{
  "d_mlp": 384,
  "activation": "gelu",
  "positions": "rope",
  "rope_fraction": 0.5,
  "parallel_block": false,
  "init_std_o": 0.0,
  "init_std_up": 0.0375,
  "init_std_down": 0.0,
  "lr_mult_up": 0.777,
  "beta2": 0.99,
  "lr_head": 0.0155,
  "decay_fraction": 1.0,
  "decay_shape": "linear",
  "final_lr_fraction": 0.0,
  "train_tokens": 112000000
}
Each number is 50 + 12 x the weight over its row's rms, rounded and kept within 0 to 99. Layers, rows and columns count from 0. The size before them is the row's rms in percent of the matrix's.

# layer 12 MLP up, 384x96, rms 0.236, rows 41-77, columns 0-95
087:64 41 45 58 51 43 53 60 26 54 62 41 53 34 67 52 57 33 35 63 40 47 55 46 50 46 64 64 28 48 50 64 46 47 41 51 62 58 34 45 48 40 23 66 57 35 45 45 11 44 50 58 22 58 45 42 53 57 63 58 66 64 65 62 46 38 48 47 49 50 41 65 44 62 38 28 71 62 44 48 62 56 58 45 38 41 47 29 28 56 60 60 27 36 44 47
091:47 39 46 53 54 60 55 51 54 58 32 56 42 34 62 32 66 51 39 45 49 53 33 51 55 39 35 54 42 55 64 42 38 49 69 73 52 61 50 58 35 68 52 68 38 36 48 46 31 44 33 46 48 48 57 55 28 21 50 27 52 40 73 46 74 48 36 54 24 40 54 36 29 72 50 54 52 53 67 72 48 44 30 51 51 50 39 53 38 41 54 47 62 47 32 71
097:42 45 51 71 43 62 43 73 58 56 58 65 50 32 46 58 52 60 51 56 63 27 79 60 53 68 64 42 60 47 40 64 50 43 49 47 39 61 56 19 80 40 69 53 47 56 40 53 66 45 54 37 31 33 57 50 40 55 62 56 51 55 48 60 23 58 41 42 47 57 32 36 37 59 51 44 77 62 55 48 38 48 67 39 48 57 57 25 51 49 37 52 54 36 52 64
100:49 39 57 46 13 60 44 48 62 51 38 36 41 35 49 58 49 48 51 64 49 56 40 34 70 59 43 54 68 43 34 46 49 56 52 58 45 63 62 32 41 58 38 49 41 56 34 46 46 47 62 41 45 46 45 44 66 49 63 71 53 56 77 19 47 66 48 53 63 61 67 49 40 56 70 26 43 32 71 56 49 56 27 52 62 43 37 54 44 64 27 41 38 44 61 64
103:43 37 34 66 53 47 54 35 50 53 38 41 31 40 31 58 75 55 63 56 61 50 48 52 49 38 66 59 57 38 35 49 43 64 42 40 30 60 44 48 51 51 74 72 48 53 52 50 32 29 50 47 51 48 57 72 37 75 67 60 64 42 47 48 65 72 43 61 44 65 43 55 37 70 35 37 67 59 49 60 55 57 61 32 49 39 57 59 43 32 51 53 41 71 77 49
088:53 66 46 43 48 44 47 37 75 48 56 51 48 46 50 47 36 51 36 53 46 58 55 52 54 34 61 60 28 38 62 42 68 73 42 48 58 79 62 37 52 60 31 31 36 56 55 45 40 41 37 40 40 53 43 61 52 53 62 52 48 34 72 38 62 57 43 63 76 24 58 44 36 41 42 55 50 76 61 68 38 55 46 38 45 53 40 47 69 38 33 64 74 46 66 51
082:51 42 65 71 45 52 71 33 56 42 55 52 51 40 51 58 78 59 18 65 57 47 62 37 46 59 41 57 63 47 61 47 55 59 25 47 58 45 45 46 52 33 52 39 48 45 56 55 49 65 42 68 38 52 43 44 40 46 84 63 55 24 46 51 60 58 40 43 32 57 47 54 47 29 39 48 50 47 71 59 38 51 41 38 50 62 34 40 24 45 43 59 48 35 80 58
086:30 52 29 59 59 51 29 44 29 57 25 61 79 35 53 32 43 53 45 36 40 66 61 60 35 41 67 45 40 48 50 68 56 44 29 48 46 68 49 28 46 54 51 44 59 69 44 40 39 53 45 59 25 40 50 67 38 52 48 31 58 56 45 54 56 56 56 67 61 54 50 44 47 42 51 36 37 42 76 68 58 42 80 42 60 58 55 29 58 49 48 54 48 43 45 50
104:53 36 81 32 57 44 52 25 42 65 54 67 44 60 39 50 56 60 43 61 49 52 57 69 45 15 59 49 60 44 45 53 49 56 60 57 33 62 30 48 62 44 46 56 47 44 62 30 68 65 50 50 33 47 57 49 61 63 41 33 51 59 59 39 53 74 73 44 47 64 28 54 69 65 57 49 45 65 46 57 23 61 42 55 48 50 73 56 39 49 38 51 54 49 35 52
098:44 49 47 56 34 67 49 71 41 33 41 54 27 40 55 56 32 35 51 61 44 29 41 31 51 41 51 60 42 51 41 50 27 42 56 49 42 37 31 38 37 50 43 60 53 73 50 46 26 51 53 39 57 49 27 44 33 71 64 57 61 45 49 46 50 70 43 41 53 34 42 58 22 55 42 64 19 47 59 36 60 42 64 47 47 52 64 42 43 56 43 56 43 41 67 73
097:38 66 58 50 37 43 48 41 47 39 55 33 51 70 55 38 51 47 88 61 32 34 36 45 40 65 60 58 46 61 56 44 62 60 35 48 36 56 54 34 40 67 40 54 86 32 46 49 41 44 62 67 38 55 35 45 55 43 56 27 57 58 46 33 49 42 36 63 60 60 77 48 54 57 59 54 40 59 59 70 54 41 48 42 40 38 30 46 60 47 59 46 45 70 36 58
098:39 59 62 40 47 55 50 29 41 47 47 69 55 39 45 55 36 52 32 59 52 40 54 54 39 72 54 11 58 42 38 38 54 22 37 67 57 56 52 44 38 50 42 61 54 52 63 81 50 50 47 73 32 33 62 43 44 40 38 50 70 69 43 65 46 81 41 62 44 70 35 43 37 57 53 32 56 59 53 41 56 48 37 42 53 46 46 48 47 49 40 53 60 51 46 64
095:37 42 47 77 39 32 58 45 66 43 61 44 50 54 54 38 59 50 55 60 56 39 52 42 53 75 62 63 29 55 32 40 62 23 63 54 42 66 53 37 38 62 38 48 50 60 69 53 45 32 31 65 38 67 56 40 47 58 41 55 46 43 69 47 27 46 49 45 50 48 67 51 31 59 41 60 32 60 56 55 37 64 52 44 34 62 49 41 40 42 53 21 31 54 28 43
096:62 28 59 58 34 38 58 38 51 85 36 40 56 34 45 62 59 46 43 43 40 30 52 52 49 62 54 59 57 68 51 69 45 51 56 30 54 38 36 45 62 55 49 62 41 56 64 67 63 44 46 53 52 27 33 75 35 40 49 38 45 56 35 61 64 41 79 47 52 42 48 53 36 54 77 46 35 38 49 34 56 64 42 65 46 46 56 38 51 67 70 59 44 49 46 61
121:26 50 67 57 31 54 49 29 45 50 36 49 56 33 47 42 48 75 49 53 67 66 45 47 63 35 53 47 47 72 69 41 64 43 54 53 23 66 42 60 56 38 30 39 66 55 51 59 47 58 45 43 40 42 36 65 61 43 53 26 31 49 54 42 63 48 62 34 62 63 37 54 52 58 44 45 59 55 50 58 13 44 48 71 38 53 43 36 47 51 42 24 60 51 48 43
108:37 63 43 44 58 41 59 57 41 37 60 25 39 39 51 32 48 16 53 38 48 47 51 38 30 64 35 47 56 62 23 59 42 54 57 53 56 70 49 53 57 69 27 58 60 37 42 32 63 34 42 60 36 57 39 46 41 54 56 55 56 27 65 50 62 52 62 36 63 60 26 42 32 50 34 33 65 44 60 52 54 55 39 51 33 55 59 56 52 63 72 46 64 53 44 51
120:34 62 47 60 61 47 50 68 44 52 56 63 73 35 53 52 57 64 57 36 63 55 61 44 47 64 48 52 44 59 79 40 61 65 50 54 38 39 44 54 32 59 36 58 50 58 32 66 52 64 47 34 32 45 49 60 63 40 61 51 43 43 53 43 54 46 66 22 58 51 70 32 47 22 40 44 55 49 26 68 47 55 45 70 58 60 62 25 62 33 44 44 69 60 61 42
090:26 28 39 58 32 54 41 45 57 46 50 43 60 60 38 60 34 46 51 69 71 43 57 51 41 67 19 56 40 64 67 40 40 71 30 54 44 65 52 39 28 73 56 59 64 64 67 37 59 68 29 66 55 42 60 50 45 69 48 58 47 56 20 59 41 55 48 43 56 43 56 58 43 57 44 41 47 45 41 43 38 39 43 53 50 41 41 26 63 66 52 55 43 57 55 43
107:53 61 66 48 57 46 72 41 54 61 65 41 44 61 47 67 28 80 67 44 57 71 55 39 71 18 53 46 41 47 46 33 56 51 43 58 53 54 54 39 69 49 53 44 62 54 37 38 45 48 58 49 50 88 47 58 40 62 66 47 48 58 55 55 56 42 30 55 49 47 56 39 51 29 52 58 66 36 53 57 39 62 44 55 63 68 61 61 66 33 33 47 42 33 44 35
117:68 50 58 35 39 36 42 31 55 41 58 50 54 56 37 43 51 69 60 58 40 31 24 50 48 67 53 48 42 52 41 51 53 65 42 45 48 46 61 70 53 79 34 55 52 36 37 67 61 46 41 54 40 50 56 53 59 33 61 41 35 61 26 34 69 28 61 48 40 46 69 40 42 71 62 51 32 45 58 40 69 72 64 43 43 49 38 42 50 44 54 37 70 43 44 33
103:40 37 50 46 45 41 73 22 29 49 59 71 59 48 43 61 55 67 56 50 66 58 56 35 54 09 37 53 39 53 55 47 34 36 47 53 60 30 36 35 54 71 59 57 65 47 59 47 54 78 38 58 68 53 58 53 38 34 45 39 58 55 52 60 42 39 47 54 37 55 33 57 42 63 40 65 43 61 56 32 46 53 28 51 68 41 61 33 51 57 51 58 39 55 59 44
089:27 44 55 72 51 57 42 36 46 54 63 49 42 60 48 49 51 56 58 64 42 52 61 30 49 54 63 72 46 37 51 55 70 57 54 44 58 51 52 38 21 56 52 43 58 33 44 64 17 47 59 39 32 35 38 59 51 30 56 83 57 55 53 42 67 62 41 58 46 70 47 61 74 63 73 41 44 47 59 53 43 51 71 51 57 47 44 52 71 33 60 42 62 53 48 56
105:33 55 52 44 42 48 36 45 30 48 39 57 43 71 59 48 40 53 43 54 48 40 29 36 32 51 47 65 32 54 57 59 60 64 47 40 35 48 54 39 39 59 27 59 39 37 70 55 54 42 41 43 38 66 15 71 44 43 65 73 58 42 34 64 61 46 46 53 55 53 63 56 51 50 23 34 41 68 66 42 44 48 61 48 62 41 62 39 67 44 32 55 33 44 40 64
090:29 26 69 53 38 30 28 51 56 32 42 52 44 32 56 78 46 50 61 64 37 48 66 28 60 32 54 27 33 43 55 38 34 60 47 46 48 45 47 56 44 55 44 44 54 64 48 55 51 58 40 48 39 36 40 37 53 39 54 57 53 52 58 52 57 54 36 45 48 75 57 52 53 47 77 73 49 52 67 69 46 61 46 61 43 56 45 72 42 36 55 63 68 69 40 36
110:70 61 53 64 35 72 56 47 27 48 57 62 46 40 60 37 50 73 59 68 46 26 66 45 56 54 66 42 43 38 51 57 67 42 51 40 32 57 63 75 62 63 47 62 60 54 67 47 70 48 52 66 64 42 60 28 38 46 61 56 45 35 35 45 62 47 73 49 49 50 37 48 33 64 43 44 44 54 70 63 49 67 28 44 50 42 44 41 47 60 61 51 61 70 49 39
090:64 28 59 57 56 62 51 41 47 49 67 67 65 58 59 47 64 46 53 51 39 58 50 56 64 35 68 38 60 57 28 59 49 67 36 49 62 59 64 42 46 40 47 68 47 58 56 27 48 47 61 58 54 42 34 70 55 59 48 51 42 57 54 59 26 68 40 41 70 37 57 58 37 32 35 54 36 51 66 46 35 37 41 56 52 30 36 33 35 44 35 73 71 45 58 29
097:71 50 35 57 30 58 44 53 53 52 45 45 52 66 67 64 60 64 59 57 45 46 50 44 42 54 49 61 42 46 34 49 53 39 68 23 41 53 39 64 58 58 48 55 82 36 46 46 64 32 47 47 25 51 37 62 37 53 59 31 47 39 64 36 39 43 61 48 47 63 72 45 48 76 52 67 54 59 33 56 41 71 47 71 15 37 47 47 53 47 49 51 40 46 66 58
100:55 68 52 66 50 50 41 49 57 56 47 61 55 38 40 39 11 59 44 53 17 61 50 59 60 53 23 61 54 70 41 69 60 65 45 68 44 56 40 44 40 44 40 47 59 49 57 57 69 50 50 49 57 42 30 63 41 53 45 40 60 51 58 43 61 38 49 51 58 59 55 40 45 65 47 57 52 36 33 58 65 66 70 36 57 79 66 47 40 26 65 50 30 44 44 44
110:39 52 67 41 53 48 60 48 39 31 65 55 57 67 62 44 45 43 50 69 45 29 27 43 51 69 52 73 46 44 50 38 39 54 63 49 58 54 67 54 50 65 68 43 61 44 33 44 64 41 37 39 30 46 54 75 47 42 43 62 50 47 41 47 64 42 36 48 26 48 57 66 44 51 52 64 49 11 55 53 48 33 24 41 26 47 48 46 60 55 39 47 52 56 24 53
092:73 59 49 81 50 54 40 48 73 56 44 55 56 72 41 59 48 58 39 53 61 52 38 48 48 37 50 56 48 43 31 53 65 47 44 48 37 41 37 56 73 60 25 58 40 58 78 40 48 59 45 56 46 46 33 78 60 56 53 39 41 56 42 60 44 69 53 34 60 27 62 50 49 46 53 63 53 54 57 44 62 58 63 38 58 44 69 21 43 59 62 38 36 69 51 33
110:53 39 58 37 49 41 35 53 75 54 57 71 52 53 31 38 52 61 44 49 38 62 56 46 45 53 50 49 60 36 51 59 72 52 58 48 54 61 64 45 52 56 65 55 57 61 51 26 58 54 52 38 35 36 56 68 53 77 54 26 44 51 48 52 65 56 58 39 29 75 37 50 71 64 55 60 39 49 30 52 42 39 29 38 82 48 49 67 55 47 44 45 47 26 66 35
107:54 68 63 52 37 44 47 54 58 49 46 47 40 32 45 49 61 51 69 52 51 53 51 67 36 41 61 56 28 64 52 23 70 71 48 60 60 46 38 80 39 45 58 52 61 63 30 46 27 48 45 54 54 66 49 65 40 38 68 40 52 37 46 43 61 21 43 50 56 64 56 46 35 67 45 38 61 33 68 54 64 59 55 38 70 39 62 53 66 47 51 45 46 36 28 44
107:36 47 43 60 42 42 44 59 49 42 43 54 66 48 57 56 41 69 38 21 35 39 43 34 59 68 79 65 47 13 40 48 45 49 50 49 21 49 50 42 44 50 55 49 56 50 66 59 61 35 74 44 33 48 46 71 39 62 47 48 63 67 46 52 58 55 43 52 57 54 68 30 52 61 59 33 42 38 30 60 47 63 68 63 63 53 46 42 52 54 30 47 59 40 56 62
113:62 69 33 43 54 41 37 40 48 53 42 62 56 57 54 49 58 43 48 67 58 38 57 45 45 52 54 41 47 65 50 21 68 50 57 63 42 74 74 36 33 57 51 51 55 51 72 30 67 44 52 50 43 52 41 39 23 43 61 62 81 66 70 60 50 35 57 67 49 52 26 59 55 61 28 68 41 48 53 32 49 53 38 61 38 41 37 63 47 54 41 53 40 40 48 37
097:82 37 57 55 26 41 48 40 41 45 64 53 76 51 69 55 61 52 36 60 42 52 54 47 26 54 44 80 36 49 35 48 24 65 54 39 43 51 46 39 53 22 65 47 44 63 81 44 52 46 38 49 53 43 24 54 47 59 62 73 26 73 58 57 60 46 45 59 39 51 59 52 64 60 65 62 49 45 63 51 57 56 56 49 43 46 47 50 41 44 51 50 51 54 53 42
097:56 55 59 48 57 44 47 45 31 58 47 68 64 36 44 43 45 50 45 49 40 50 60 64 55 54 56 68 28 67 64 55 56 66 38 51 09 58 62 57 30 40 46 56 57 60 49 29 54 39 34 59 41 56 48 61 51 50 46 38 38 34 34 49 38 69 58 37 53 60 14 52 49 57 23 34 58 63 58 54 63 40 51 60 78 60 66 43 46 51 56 40 42 59 61 49
099:73 70 61 30 60 44 37 62 46 43 42 73 51 51 54 42 31 46 57 62 49 48 35 42 37 41 41 43 40 47 52 45 42 43 57 44 56 56 33 39 47 52 52 48 63 20 40 42 60 32 47 46 49 54 47 65 28 37 47 50 63 52 21 47 48 61 39 41 42 47 56 34 60 48 51 45 62 59 56 64 49 87 57 54 51 39 33 36 53 46 17 63 53 28 31 49
# layer 12 MLP down (transposed), 384x96, rms 0.328, rows 41-76, columns 0-95
097:55 53 56 43 51 39 65 33 52 68 40 48 47 46 46 68 41 44 36 50 58 57 38 69 56 49 59 22 39 58 56 36 60 53 36 57 46 63 48 55 36 22 45 54 54 38 47 47 50 62 39 31 42 35 65 40 42 56 63 41 68 65 47 55 45 32 39 47 63 63 48 65 45 56 91 67 51 49 77 36 54 41 63 51 49 72 46 50 40 61 67 56 44 43 30 66
108:21 56 48 58 49 54 62 60 53 69 45 50 59 51 72 34 46 52 49 48 68 40 00 39 55 41 46 37 32 54 41 25 38 64 53 41 45 51 49 55 35 63 64 52 61 61 42 52 43 40 55 48 73 62 39 59 30 57 53 35 54 52 59 44 62 50 29 46 36 49 64 31 66 46 52 47 53 49 36 72 50 32 45 51 56 35 36 57 46 45 44 52 47 41 44 44
111:34 38 41 60 62 60 67 42 57 44 78 65 44 52 51 33 51 35 44 51 42 64 56 32 37 46 54 43 65 46 67 41 65 60 46 37 56 36 43 49 46 62 42 41 56 56 53 60 58 55 49 44 45 35 27 41 52 61 52 41 53 28 50 45 37 35 58 89 41 64 36 59 41 53 59 63 73 73 69 58 26 55 53 45 45 63 69 58 51 69 46 51 64 31 43 51
087:63 42 58 49 54 64 52 45 37 76 37 48 51 46 43 44 66 52 45 42 58 38 41 24 34 49 60 50 99 67 24 61 68 51 61 56 49 58 56 55 36 52 51 40 43 59 32 63 55 60 59 57 66 52 56 43 55 51 48 48 25 47 55 31 47 74 59 42 65 43 47 46 59 62 48 53 62 57 46 54 38 72 50 46 57 51 41 37 45 32 35 52 69 49 58 52
115:55 69 38 57 63 55 52 41 38 34 46 43 39 62 36 60 41 52 33 57 56 24 31 63 67 39 52 38 72 43 37 49 57 62 41 61 60 35 57 53 48 45 39 47 57 44 53 60 34 41 61 42 27 39 38 56 46 69 62 60 23 30 60 42 57 75 42 61 28 42 44 39 51 44 38 39 41 71 42 43 58 39 40 63 60 50 47 58 51 53 56 46 55 69 71 26
081:49 58 54 48 63 50 42 49 33 44 48 56 48 58 65 26 34 40 38 52 43 38 51 62 28 53 36 44 31 62 35 54 57 21 28 52 57 55 34 61 60 29 60 40 44 51 68 70 44 54 33 58 55 37 57 67 55 53 38 43 55 51 45 39 57 64 54 53 72 49 59 35 51 43 62 54 35 58 28 39 33 45 79 57 50 39 63 54 39 65 66 49 33 45 27 60
096:46 61 37 67 54 33 55 47 51 64 33 51 69 48 41 56 40 22 37 62 37 83 33 46 55 43 41 54 60 41 58 42 53 48 54 29 57 37 33 55 48 33 61 43 28 58 50 62 25 64 71 38 58 50 41 45 73 64 42 58 58 26 38 64 50 51 63 57 53 43 39 48 56 45 53 72 44 42 39 42 31 46 48 53 42 43 33 58 55 44 36 44 51 29 54 34
090:51 36 46 47 38 31 68 44 65 58 50 29 46 55 45 63 46 41 48 39 55 65 48 55 40 66 48 49 62 45 40 60 57 50 52 44 84 77 51 47 52 33 50 48 44 57 31 72 43 40 54 62 57 29 38 37 51 34 28 51 41 41 31 28 27 60 56 51 51 40 39 48 54 48 59 33 57 59 55 41 65 43 37 51 69 58 67 69 51 18 62 49 51 37 50 39
105:86 34 52 58 81 57 34 42 60 62 27 51 46 52 50 50 47 54 54 45 68 46 34 63 64 49 47 58 52 33 40 56 88 49 68 67 31 70 55 32 41 60 49 38 42 50 66 44 46 45 42 50 47 62 34 50 50 43 65 41 67 37 54 44 35 42 57 46 45 50 39 46 54 55 57 61 43 43 65 61 44 65 38 54 45 61 54 37 38 59 40 64 67 66 67 47
101:54 44 43 53 50 57 59 53 25 44 23 44 35 33 37 69 49 55 64 65 35 19 53 64 41 37 61 36 31 56 53 68 49 36 59 52 47 68 44 43 36 43 61 50 48 47 46 40 46 41 62 56 47 70 48 41 30 47 48 65 48 53 59 42 66 67 39 53 27 40 28 68 42 44 61 62 46 47 45 52 50 49 51 59 78 67 73 29 52 35 52 36 49 43 45 53
103:25 61 52 41 61 39 49 62 41 56 35 64 34 57 46 35 66 45 23 52 41 68 10 60 36 54 69 48 36 56 49 45 69 57 52 50 44 54 69 40 62 40 47 63 62 49 52 59 40 65 42 41 47 65 45 44 53 65 50 59 48 32 58 75 61 46 36 53 74 65 60 44 52 48 56 51 46 41 28 45 31 23 48 57 40 58 38 46 39 51 49 56 56 48 39 68
100:70 45 56 53 48 53 44 42 42 46 52 63 39 42 46 62 55 45 67 48 50 49 45 63 33 72 39 56 40 59 50 60 33 87 56 54 47 50 82 48 51 38 36 49 64 73 57 60 57 59 41 58 56 51 57 68 32 61 55 61 45 40 34 38 63 68 57 64 50 42 54 58 32 40 53 44 49 48 60 51 26 62 38 54 41 61 49 33 76 27 30 65 61 38 65 58
101:40 56 43 54 25 65 47 44 48 62 38 53 57 46 47 64 67 60 25 54 75 53 46 47 56 42 47 53 57 25 26 53 62 46 49 16 36 48 42 48 30 41 53 63 42 33 48 40 49 40 44 54 57 63 58 22 37 57 48 64 63 35 69 56 32 58 52 39 49 54 70 80 37 44 57 33 39 53 44 62 72 48 31 59 41 46 51 46 48 50 45 53 41 36 49 50
095:41 54 44 33 48 45 33 64 53 68 48 50 49 57 42 40 48 59 26 52 55 61 49 38 48 46 44 50 46 34 65 35 51 48 46 51 38 65 52 59 36 37 60 49 53 60 63 31 42 54 56 47 42 45 52 39 53 75 59 64 61 59 42 38 28 32 46 79 48 49 76 48 60 41 47 45 71 70 59 61 23 36 49 48 50 62 18 55 40 59 38 27 46 75 58 58
126:50 74 40 54 53 37 64 34 47 49 50 48 41 60 48 41 41 25 55 52 43 44 28 37 37 47 63 57 22 35 60 59 35 60 46 45 50 70 54 37 61 57 60 33 59 70 66 39 42 42 47 58 64 48 65 75 50 35 34 55 67 48 45 48 61 44 57 48 58 78 30 48 67 31 38 58 56 61 73 48 49 41 54 45 43 48 54 70 40 64 51 52 68 70 43 46
105:45 35 25 50 43 47 70 39 44 32 24 35 53 58 36 50 40 53 49 67 61 52 88 49 49 40 42 51 33 58 35 54 52 47 51 46 71 55 27 23 68 57 50 69 65 58 31 39 49 61 56 57 43 74 64 50 58 71 56 34 55 62 29 54 56 49 24 52 45 54 37 59 61 68 44 57 52 44 62 57 50 62 48 43 42 58 50 48 46 46 51 59 52 33 49 53
113:75 29 56 47 55 44 52 36 48 29 47 52 37 63 57 58 57 33 46 47 29 57 51 34 39 38 54 77 54 62 16 54 43 53 44 36 59 55 68 35 60 44 64 40 52 50 66 49 51 41 38 64 74 72 56 23 40 52 39 46 52 47 42 45 54 59 40 68 48 39 70 64 54 73 52 63 47 57 55 46 70 51 45 36 54 50 50 74 44 60 55 57 40 61 39 57
095:24 46 40 36 53 46 44 50 61 51 52 35 70 66 92 42 42 56 38 43 40 41 50 45 55 38 26 56 26 61 47 24 55 61 37 58 60 49 61 29 39 48 39 47 48 54 44 35 56 44 51 63 40 43 64 65 62 39 27 51 61 38 36 50 52 48 59 53 80 37 34 49 55 63 51 41 61 49 25 56 47 44 67 60 46 49 42 53 49 51 65 54 41 47 64 45
101:57 46 48 54 54 54 45 45 37 27 50 48 35 61 41 54 32 37 33 51 42 49 49 28 47 55 50 61 48 41 39 27 46 32 55 53 51 40 30 57 62 35 80 54 61 46 60 36 45 51 68 50 42 40 55 55 54 56 47 59 44 53 42 61 65 21 52 80 53 63 78 72 65 62 43 34 61 40 63 48 64 55 40 58 52 73 66 45 39 43 56 60 38 44 70 56
122:45 49 41 44 37 52 55 52 52 24 34 57 57 63 55 45 37 31 52 51 49 28 07 45 40 71 60 30 62 57 59 43 54 62 44 23 46 33 58 54 34 57 64 52 53 48 41 50 41 47 54 52 51 47 64 43 56 38 38 50 36 54 25 54 64 61 59 51 43 58 60 40 21 71 56 50 42 35 40 41 55 67 61 67 39 47 44 39 50 61 42 36 65 34 57 56
100:31 43 51 57 44 35 46 39 35 35 44 35 33 60 50 58 52 63 43 45 48 75 41 61 61 33 58 40 24 53 50 52 47 58 53 42 60 31 69 46 46 42 56 43 40 51 33 55 46 49 50 52 45 67 45 67 50 48 33 51 75 42 35 44 44 32 57 66 64 48 48 59 25 49 42 59 45 44 35 46 58 30 26 44 36 64 15 40 47 81 53 53 49 55 55 59
104:39 53 61 18 50 30 47 56 27 40 44 48 43 48 49 50 58 50 37 35 56 40 69 51 56 33 58 69 56 57 45 27 59 29 44 32 56 42 41 40 43 50 46 57 36 62 60 44 52 22 54 36 64 60 37 27 40 26 39 31 50 32 57 40 22 38 44 55 68 44 55 65 67 62 65 45 58 60 63 46 53 45 51 46 46 43 42 39 44 52 51 58 56 39 30 57
105:57 66 45 63 21 21 42 51 47 63 51 62 55 31 62 61 58 56 40 37 53 36 62 50 59 48 54 54 23 45 66 46 37 55 60 43 39 48 63 52 35 48 55 43 41 58 45 29 43 61 72 52 39 62 43 56 54 35 31 70 21 53 42 56 62 23 51 44 36 49 30 55 70 40 49 55 49 49 66 34 37 64 57 59 51 52 49 55 30 47 43 49 70 53 38 39
097:45 74 28 30 45 40 59 63 46 43 63 32 47 47 35 49 51 46 53 48 40 24 37 41 53 23 57 58 50 51 48 58 58 48 47 37 63 44 51 42 63 50 55 51 31 52 71 46 63 57 44 56 34 67 51 35 61 44 56 50 40 39 48 49 17 60 44 52 30 46 68 72 67 36 33 45 50 59 76 43 30 33 58 51 51 42 67 45 47 40 36 37 35 53 36 60
115:38 52 50 54 55 38 45 57 64 32 58 49 36 27 80 29 64 32 56 61 64 69 59 54 56 52 40 35 54 47 53 43 51 44 56 32 38 37 66 60 48 64 41 59 58 45 41 69 27 38 52 53 51 27 56 60 61 74 42 49 61 41 47 32 65 57 63 38 56 59 19 34 45 46 50 60 43 62 45 48 70 52 52 52 46 47 58 51 43 70 72 54 44 74 54 57
088:49 53 51 49 33 38 52 50 33 50 55 38 26 45 63 48 43 58 53 44 42 45 18 49 48 69 49 52 53 30 37 28 74 40 34 49 34 62 52 46 28 52 66 55 63 55 56 60 59 24 42 63 37 50 52 41 36 47 53 57 56 54 57 44 70 52 71 33 61 41 77 31 39 54 41 42 60 59 45 49 70 59 57 45 43 68 25 37 53 46 52 49 58 28 60 56
092:60 49 68 50 42 29 37 27 69 55 57 45 58 46 47 53 61 46 34 51 65 42 53 65 61 51 83 39 51 41 41 66 58 50 54 59 44 61 69 42 57 52 53 47 54 65 42 48 51 42 50 58 61 30 42 18 48 28 56 40 58 62 63 60 45 39 53 48 57 15 70 55 56 52 53 58 48 73 69 58 48 58 60 77 54 60 37 60 34 34 47 54 56 57 38 42
108:22 50 63 60 66 53 51 66 34 62 45 47 73 41 61 39 52 60 68 46 52 64 41 56 46 66 43 47 87 50 47 67 48 50 34 44 61 59 46 27 49 61 47 39 56 49 53 42 57 74 35 31 37 72 47 33 45 53 36 46 56 44 41 49 46 56 70 80 69 45 58 57 44 44 55 54 40 49 47 41 63 32 42 40 65 77 62 52 50 44 56 42 40 56 52 55
113:27 27 54 56 44 57 61 46 71 37 45 27 64 68 56 50 47 48 47 45 50 42 40 54 60 65 33 43 58 29 59 59 51 47 48 54 45 52 51 49 61 60 68 51 56 50 30 54 38 45 28 24 64 40 78 38 38 32 41 65 59 47 46 42 46 37 52 67 38 48 34 52 56 62 60 58 61 56 50 44 54 08 58 33 58 52 34 42 67 39 47 44 59 49 64 55
098:53 64 70 42 65 38 45 66 60 36 65 38 45 45 59 51 66 48 35 29 36 31 44 45 62 37 39 63 47 56 38 54 40 45 50 30 54 39 39 39 63 48 51 52 43 57 69 61 52 25 62 45 42 33 34 33 56 45 51 65 44 47 52 33 65 34 47 58 42 41 33 45 53 59 61 48 60 56 40 85 50 44 38 39 60 54 54 53 78 36 53 42 59 19 60 47
110:51 46 67 39 59 41 36 41 35 49 55 52 48 37 48 75 62 57 59 47 21 48 60 51 60 63 71 59 32 49 62 44 52 50 50 33 44 57 69 63 45 45 50 34 66 62 47 45 59 37 56 38 69 54 52 49 57 74 42 12 37 44 36 36 65 28 54 48 71 54 28 48 58 53 78 66 51 45 40 49 71 51 38 38 40 49 49 63 42 56 47 47 49 43 39 57
096:69 53 52 47 51 47 38 42 25 58 32 51 48 35 53 58 32 46 74 31 34 61 71 80 32 54 34 38 29 25 58 53 49 64 47 62 46 57 56 61 56 38 56 41 40 36 70 60 57 64 55 56 69 73 56 67 53 58 65 59 54 48 49 68 40 44 60 49 60 54 51 43 33 58 43 33 59 60 57 57 49 54 65 56 66 63 41 47 53 50 62 42 69 41 53 68
110:38 38 47 40 73 47 49 45 49 41 48 61 35 29 52 55 69 56 35 61 44 45 43 64 77 80 50 51 61 41 26 40 57 42 61 72 47 43 36 65 42 43 36 43 55 36 57 60 32 48 60 55 61 37 51 56 36 31 48 38 38 46 48 60 44 54 52 31 68 49 72 50 54 61 50 53 51 53 36 40 53 66 68 63 49 57 65 51 51 47 65 56 09 50 41 46
105:51 46 33 32 47 58 43 67 40 35 74 66 65 53 48 56 38 43 52 39 48 48 32 41 67 54 55 52 21 55 40 57 43 80 50 49 46 63 45 56 41 52 51 35 58 39 61 45 82 47 73 39 73 54 31 50 63 50 52 59 62 52 56 43 36 28 62 57 24 33 38 60 63 46 39 53 68 56 44 55 39 61 40 72 32 61 55 54 50 44 47 51 49 53 62 44
104:66 56 35 46 35 43 59 55 58 77 37 52 51 32 64 36 44 70 63 55 62 74 64 51 56 25 36 40 46 51 53 50 39 46 52 54 54 51 33 36 57 56 48 51 36 37 59 50 37 41 23 42 65 59 41 56 37 45 49 52 30 26 33 58 57 46 60 62 41 53 55 50 46 17 28 64 55 44 45 57 46 34 59 46 40 43 29 48 70 47 67 52 31 52 61 46
088:48 59 59 52 45 44 35 65 39 63 60 41 48 38 56 54 38 55 64 59 47 60 70 48 47 53 55 45 75 48 53 65 32 48 45 56 73 48 43 62 28 59 54 32 51 52 39 46 59 64 70 35 52 19 43 63 49 56 72 66 40 39 51 71 44 48 43 29 42 36 42 42 57 35 43 40 69 31 42 79 67 50 56 53 59 30 47 67 52 52 62 51 30 39 39 43